Part of a small language model's weights.
Architecture: untied embeddings, capped logits.
Training: a variant of Adam for these matrices, 292M tokens, 8912 steps.
Each number is 128 + 24 x the weight over the matrix's rms, rounded and kept within 0 to 255. Layers, rows and columns count from 0. Numbers have three digits each.

# down: layer 15 MLP down (transposed), 448x160, rms 0.131, rows 260-285, columns 80-159
# gate: layer 15 MLP gate, 448x160, rms 0.135, rows 261-285, columns 80-159
# up: layer 15 MLP up, 448x160, rms 0.135, rows 261-285, columns 80-159
down260:143125156130117112113093122084136123127140122113116115110097150096096151146115138135114120140152150114109124132118141119073114098120142142113144135105135109145077132142112133103128127125131130124098189129150087138143144129131126165127138161
gate261:119151129159147133094141165101110127033130148103104089125112136124146111115156126121125135138149152100096126107126114125090073178103114135088111126128142110151102129104102117191165099139134121126129178159152140104156078116155139117164104149
up261:130094118159116070123112129129136151129122117152128111094169151136158154169134120128117147159090139163116112128100115124180174138118116122117152148153153126118153139115149133141072165140130166121147116108124133099122098053102152111079110135
down261:082140180121135126070107145136103123114145100100080176116114124121160141108141159069113143113133126145102149140146087116139073117119092148127175113148184103157155121098146107148096124124137125111184135170134146128155098151139126127166108103
gate262:153103101123098133162141138130151140128145103128096158119131114104111180106101126138145159186093109157134166088160115160133100130080105152123141143153164124166106135123164129143061167136133103126160135170125133136143119140108091182162145109
up262:116148188146168126130131126128106151157138120123085090151149167162150076105157112141117093114145167130079145127096145129130144140140093114126122129094114138101107166110145155121121131100142156108163163130131115134112113126105138083117109092
down262:124150155154138109130108167132148142175147104111145094119115140109172124123152118184130098102155070131141104120110097136128138137126139113107148101089110109177113118092165110168129114117139118088138144132141152090115102110177173109123147077
gate263:145154104135128180108096101096145139147135086161151125117092115133136143107181139069128135153110069134121155127109108138189144182116129154102186139133155113152131178112120124137119158114152146113114114113168116115149139115108169116164121118
up263:132111135151125103161123116095173079091155142101141145154154114181113124113162103105152127144161149126146163150127136168102144162128122125113137159127161113141122099130167102136137150137128140112158163134154111129115082156116142106147114106
down263:165187114100106110125115134168159147127107146097135141090138122101126130140117131133167152140091140122090105163116116078114119128122123131140130161099153149149126126132122142118120128189123117112154131192097141138149077136114114131120109133
gate264:128105129109092091119111117123141110102146137142133134141130127099143104154152176168113162106132104129064119149100135118167149130123108099141126115131144098159144093148141130105072165110150156123127141159142186144137125148171124136091104121
up264:149133162089155135163127099126133144125121138136113127151086121156129161127126104199168165142120132167129141140146116140157150139149123115120118122175157102123146142126144134150131121147124151109115148138140151140110149131085102174138119171
down264:113139141141103112145059130067124142136141173123110135103143089122122089158140132119149125130114113137104116129127162094137075145129083145118145131103125123132136084131113139116119156137127115157129126153179124145130143085112154107158113098
gate265:150088165081114112130091089098060165109200120140141123099099142123120141139155149098129084142129105143059152112148142141090119109111089097141111104154119171116119108157106145113184129129140157166111142101145137116116113120162155116131088130
up265:134121138122146136112111110147147061142147184141116115105133113100105180110105135125144138124145113120148175147102171114137125127085114114104176147196136139100120128171123114139178113116107113111109152145119131116176096131110166123096091113
down265:191094151161127118157199111167173076132133132112137122111138143135159159109142105101138153137087129158165136143146101143108084181131105086081101144146127108119171089146131156164076147153127107151104137130130082127149121103118135121120101109
gate266:167120145123112173116113092126083103129185167116072130145057134105138114129128111156118127111117099125106172123157129181091166144136110131130095111160087094171127132135143141125146137104122142154158171142149162097151096139113142141143111155
up266:135119130121130153137100160112135121144131115125135113114120159106153138127151140120116133156139143128098129122097133129153064119077136110112074113124100129099093164159107152112113113159176135100102143111076117126132122123085125088127171104
down266:101089122120112072133080136164102096132136117154100137146106092087123139120106144105141097103114132107121096124161114106102151104116107148128115161100158113180139151130157111132162126148135084161155126141156087134110145131109129150129103107
gate267:123076147137132139104115103119135111071156137153091151110093145120135154150161159100128145132148112142160146114116103119176094134153163113108160140119136134119111169137155113122120119128089125162134139080144142150154158108131158129131116139
up267:125140143128156157102110143154177078147097129154171150161128095099135142114130110119119124134152127098115078112140146129109132138138123160080134137071107117117114146116143146130168135174105123148093145178129105136116168116102101133150131092
down267:136162125160105080118133162181147151144150130138142137135146131120103155125121133125160140185140150128091138138104147124160134131095157117092138072154117115120110119109149115119103075093158110113126095171156162153124144137100160129144125177
gate268:132134142110092129138122131129096144119112104137167121149122147101173107111127132123133118111149118154152129138072085150104124148073157142139114117105139135112122130138112085152134087162129175098138161133136107104131097131165152125168066149
up268:138121087154135162108139101116148071139182191095153111124141159140162105123103095131164126148117146134178116116164094123111146111116085097113175145118109127129129113145113166139125133111112117154145132101151116149123163118121136145113140140
down268:143116110106124125065094133137133136160102102159133128140129124085143097156154084143158113143085114139119138114142129157096114109093164128152111115129132102168145087094135127097095151166134118135091146147115083137114113099117091138140120105
gate269:134172131108138156101142140104130108141104133104130097080114147150099130088096146168126163137140106165132133131115110134141095117127124108122091069091103099129133138143122119180142096152153149114132149143110159146115121146157116095137148137
up269:129119146157128077117131102129127133116133142150188176147115136098167116175121116129169149155112115133107107150147125121156148133131185131141121164086061143142119114171115121126137144109149103147153109116120144103121160124108138163115147136
down269:129130119121154142163096104089126137118151131105142137128130126088095117172145088090113115105130109111152128116127158137152112114106123141103157100129124143142121119132169127141143131140129173113152122115083145087139164139130161137132111183
gate270:141138169126125102133065106097136114108132187125113145108169145128121126082135160140118121148139114147107109089114144183123122125096150109120191147132108133165162124128142098148105152105093213101113135112083128110150102150173119145155149108
up270:144141116157118170064146143141103122136149114123158137148120143127149108141130111120139110093102118133164157132137166152109143101148115052179088143174169108160176148123119115139168103054105109131137116131115161103146096134104107120113133177
down270:133105109107077114135166111156125163135146133144090102102159131125129151109158146111155094150119102109114124093119099118093125134143165138124148104155127142130106098158110133106125165093113170099114123103085090139136132067177132150173137068
gate271:176133072136104119116116107114078172128134125151070096136073107132135136130093130108117151163150144138102133126136148154129124106144122090085132120136097114178094146127122139109182120144135115123166101175119154133130122137100133100142148123
up271:126124119099094136090098097138078128157137077128119108153149075167155115175152136140170150091122137144126122151091130117130141208092160115146118128125116163128134153119152138168061103125145160118109068110088107161153132157152132128118141127
down271:138097139173139164141133167126124133111085135114133166136098133139152140122164139107184121117147118155114177143115088072103079104114118140106142111090166155106106154132140115118104134117084110164178140119150108168112104111073163136110156105
gate272:124163134115128132132144114113124146115131080108096195184134129149121160114108144116094125119114120140155131148150126098077106142100112126141096145124159117153134131134139103165156095162131177142107128171111149134130058180175124119140108156
up272:141135167107141093166155102135149133101152125116150153153150123150122133123138165125131164127115141079175157119119130091143156129115155157078142157076121110123085085171117075103096153129109105068111130101096137129112154144099135156137094167
down272:150092123103157143151167103152126081161134098111135119128137114070103143177114187132113094119129155141130128138144097117116166162134123104113124133094127141078129133125131128121106073132125116139147111171151115114135107144142106125163137098
gate273:161163128155144137115121143116097151199129078146113152101141141146110108126098114050116098137136121116113148138110103108077111152163129144130125134147146145109087108183153125071167109133116125112151127134148103074100101139153109157093111134
up273:169137148157119125116111132127123155120121088112130122086133131106157089129116146098136120112185091157133128117097102091127168132078137114143134126087099148164140068120066116134118106080109154149138181111059130153133118131137154092126134118
down273:172100145113144136153100124155097114157129165137119145119162150133148139115134106126133111142122176157151147165120156123128152180144116142123133137174128179087132099143152125131148105155092103134126138159122147113139150145126103162106115162
gate274:168170105150140086115135127106133156117110134116166132108122164138143123069120081108125180118095105133140163106149177117178138160108093128104176115163133163178112152121082156161142095154108154143158158110178129150112140145121115132131103156
up274:097092149145118126153117185117116118118114130132084132156135122143120139130084121121120140061148155134126146109166130139072111144101121204131144103121124121108102097133121104146114130110140154099137100140147124142174115109136136101112149082
down274:130173126057092129103123113144098152093147165097200153132133137144148096103144139118104125174136154122128162100141143133107111160096140116141174069069107133137115113114168116134091150132144125110121162082143118158106116117131156113139134084
gate275:143184163148100096126120143110136147142149143154148098102139105121102119147165127130166137127099162133146160112110108098122147146105153146110129162141120091113119127127116157108114133100134158129102152140108169116119125173166145158171141137
up275:101144133115059127142150144114113157128103112130135109139121153158106171146084119119109109182105130117111109125108109128104141150109111120109090165099119133100169122103104122143121086135150115118137132124124098094142069105156147134118139151
down275:163116100105087165136050106122126138133153122138131136114106148118184142150143119159153113177127143096147129135142135120130162068102107150143120128088111139133154147162107131148110163142155095091137125093136116178149141119142137177143109115
gate276:166074125131141136092105130124139145142140098079150093087128129094110095165141124151115078091107123147130124132116118145153111092119159132107184149126170129109115124130158131116151164134101104100126156112117109140130139148133133158143104152
up276:121146071083145110121197096129126137150132111161149132128107112098121124194132181110115141134142118149148137119109086093155148114128114128086154145124161143100138103125130125075192149084158146103093128166179098093120129144113182155142140121
down276:147115123167123144115091066096102135128143116111182132132113142119125142118092083143149152102079100080124162099126143133127111140109119150115123098123137125117114146143143093136086129150112084096136118092118098127082101149151099174137136135
gate277:166123121108127135116099123125119126144159113099172124127133136138114146195106138129111103135103111115130111129095151152160119141083186158134150089149079145140083172156149133110126114107110137128177150114112141140158112156126103147125118109
up277:088074122105157114112093167141092122144105149129143130142126135116107125113132155154120112121159123141132145147198110184139142111084101130150160094181082147135093128128134138112109156118132057141119128135135121132128114122080124131125131203
down277:084142093134113105135165140072102123166121131130147114142140090111157144128135111092137106184117098191089121122135085150125119109144127116160133154122120092125146118101152115105157078117111115121115141111142144122126154093176156108137145161
gate278:141150154111097136140107127105188095131115131105152124110106150114140106136131111144138126173107123140099135139108130112177110167096136138139138111106108144114139095102117098122142162177130138075131124124133112145138119120136134146183110136
up278:127141161157110102128094114117128141119133154098110124082100166086107157128123150126128119157086129079095141159128137138133153137118107109138156138135116169100104090164116131126093153106137166075105140121165147127138154145135166105113121134
down278:115160113099154104097110110149164102109149119120142137161147104169151119151131149142133142137133100109138137133113113112113118099138116123121116126117127153156145131119143112153111132115092111109140123199109143138126091121099135137143112117
gate279:127147136127140120105147108110108115124126135096107120111127148083132154146162138098164157107154141117126113084136157163119088117094095144123153119082115114156031108124134121083114161131124084096135131143187162137167146128129110140119120097
up279:136148114179116129127136101136121109125137114122140146064137174088135170126126139091143138119143095189140084109132151133183067081126112097113139113133144089108079140144082106114131130103163129119094152131114127123147108096109152118167150142
down279:169166101127146165124134124166127119148102150181174132112125132093128146132104126138112108121113153176081083115098108125108091114130118111101167097124130111112166102136106162148120135152110140118141086158151140094117135121095149162117094220
gate280:133136113091159116099153149125144139132121116114158109135135140162080149125162155158121152182124129146147110126123155117101129093109134151094138129134128138159114132110083131156048116169143156117091145112140156138140139150107117137137141160
up280:125163068122106113143115130129138134085125144151132120093135120105082113152133109108154198134085132157059091083174094149138133135122182112120128166110106151150152097097127142107144132142126127172140121110138150099118101089109143123152111130
down280:161114145131135122162139140035142145060165136101097158121094128138080157110114095157142109144109123159138134123123107150143092103120133113113106156190137173131133121166110129122139125163130109106133096123113135111148132165122134120147119129
gate281:150159132142122109120130150101155148165164121140103138172097124140097116124162135135117153117113107185156145125146130143123187111082118183120121145118132148144152121159075102183149108143153131117107132103124124091127085158116137135161150159
up281:111137109150104166127127123146171079120088131117116125116157078181136061182144131107158104114129060156124111134147105124146159108132160165089084147115144100123136115142107101142115146129167144164158122135127128096097110125093174107177122114
down281:132168101148143121118126121151153137121116105125114161150147113113095096133094109089102110129154076137141140151152118132137115154139133128157125149108073042166147119142141140130115112074128114098185148178105060096097146123171126147082072121
gate282:105144155126125138094088156107118165118175124148152118129141096146115134113122126141176134145156122102110146112098145130139128118127094120114162122178151095124137116138141113131115125087158108170116124127094138130150118178189114074141093133
up282:147057097107113138093141162118068119099097153167135109124087108120132096146121128154102115136078156142154174117109073152135115087066113123129107095114124115108109073100147135116123117100150119122098124145129130118108131145117142140112139098
down282:124133120165120121164115143017144145078153142102118143123145134145148084140135131141108150109130123143107092144149118107108144132136111138138101126116122132139129169123131113146105152083095147129127121104109129120121128127116085098110113131
gate283:179156097160143142158116117110194137119110138095146144129118133134138120168174108145113149125118120111112135100162128150105106153105132131098116122137106109168091121128130107169158144117155148155098167134178154130131074115128119113147078135
up283:136184115142136131160104104149089141131113112131109129096146105098137109151127096132131133130083117082108129129188124160111095121096176164143114111113158136135110137134156093137168147169192149095112121143141104118158113129156080124127069135
down283:080128124145111128154120148112118111129087123142123087093103102096131123120103108171145112146098162082114148171180143115160143142061111128111135100091155083108151146146161137145104123136112159162133164137147108097084128088084134177100147168
gate284:171127124139111119119140122087124174110151108073106112105129153140121120142142111134104119128112140121127141143172103112082128165166123133084092152152132131142109117173115086098112176144122171091148134135139185163148091138118160089131142114
up284:076134144126178125084157113151165139121124101179119114101109108140115134144125139164102152144124088118123068138108122105143082167147152147154156117150087161088150115068135174138116109139138103119095086126145123075166096112118166132142134132
down284:140174114155106148155083133120109136090090143116126138162126119065114131137152103080158149134137135149121102136137138123154150134107178134113124155126127115165173123124101143124119130103139143153135104159145179109099136126107095135132174108
gate285:129115155118146113100116129113130099116146135129136121121108137142150181114156174101111158125119123125119197134150149097123068124147128137105121185065133157108152115112114111113121152132152135120099155152120118061147105128132133094142119129
up285:126124136149117126152133086139149105161150109167153117102128111093141171109163103096119113106149141169096150150073155124140105119124132113137090159111172138095131135165123132104167122114149141091076126119111128144149125096140138149113146126
down285:132125144153127129162152091185092093137107093078141131130116152109159167123096119154128106175140135110145098097133122143119134112127122122109113155176134105052124102118049161139132150136122125169124112155124094128192129107138143140129172117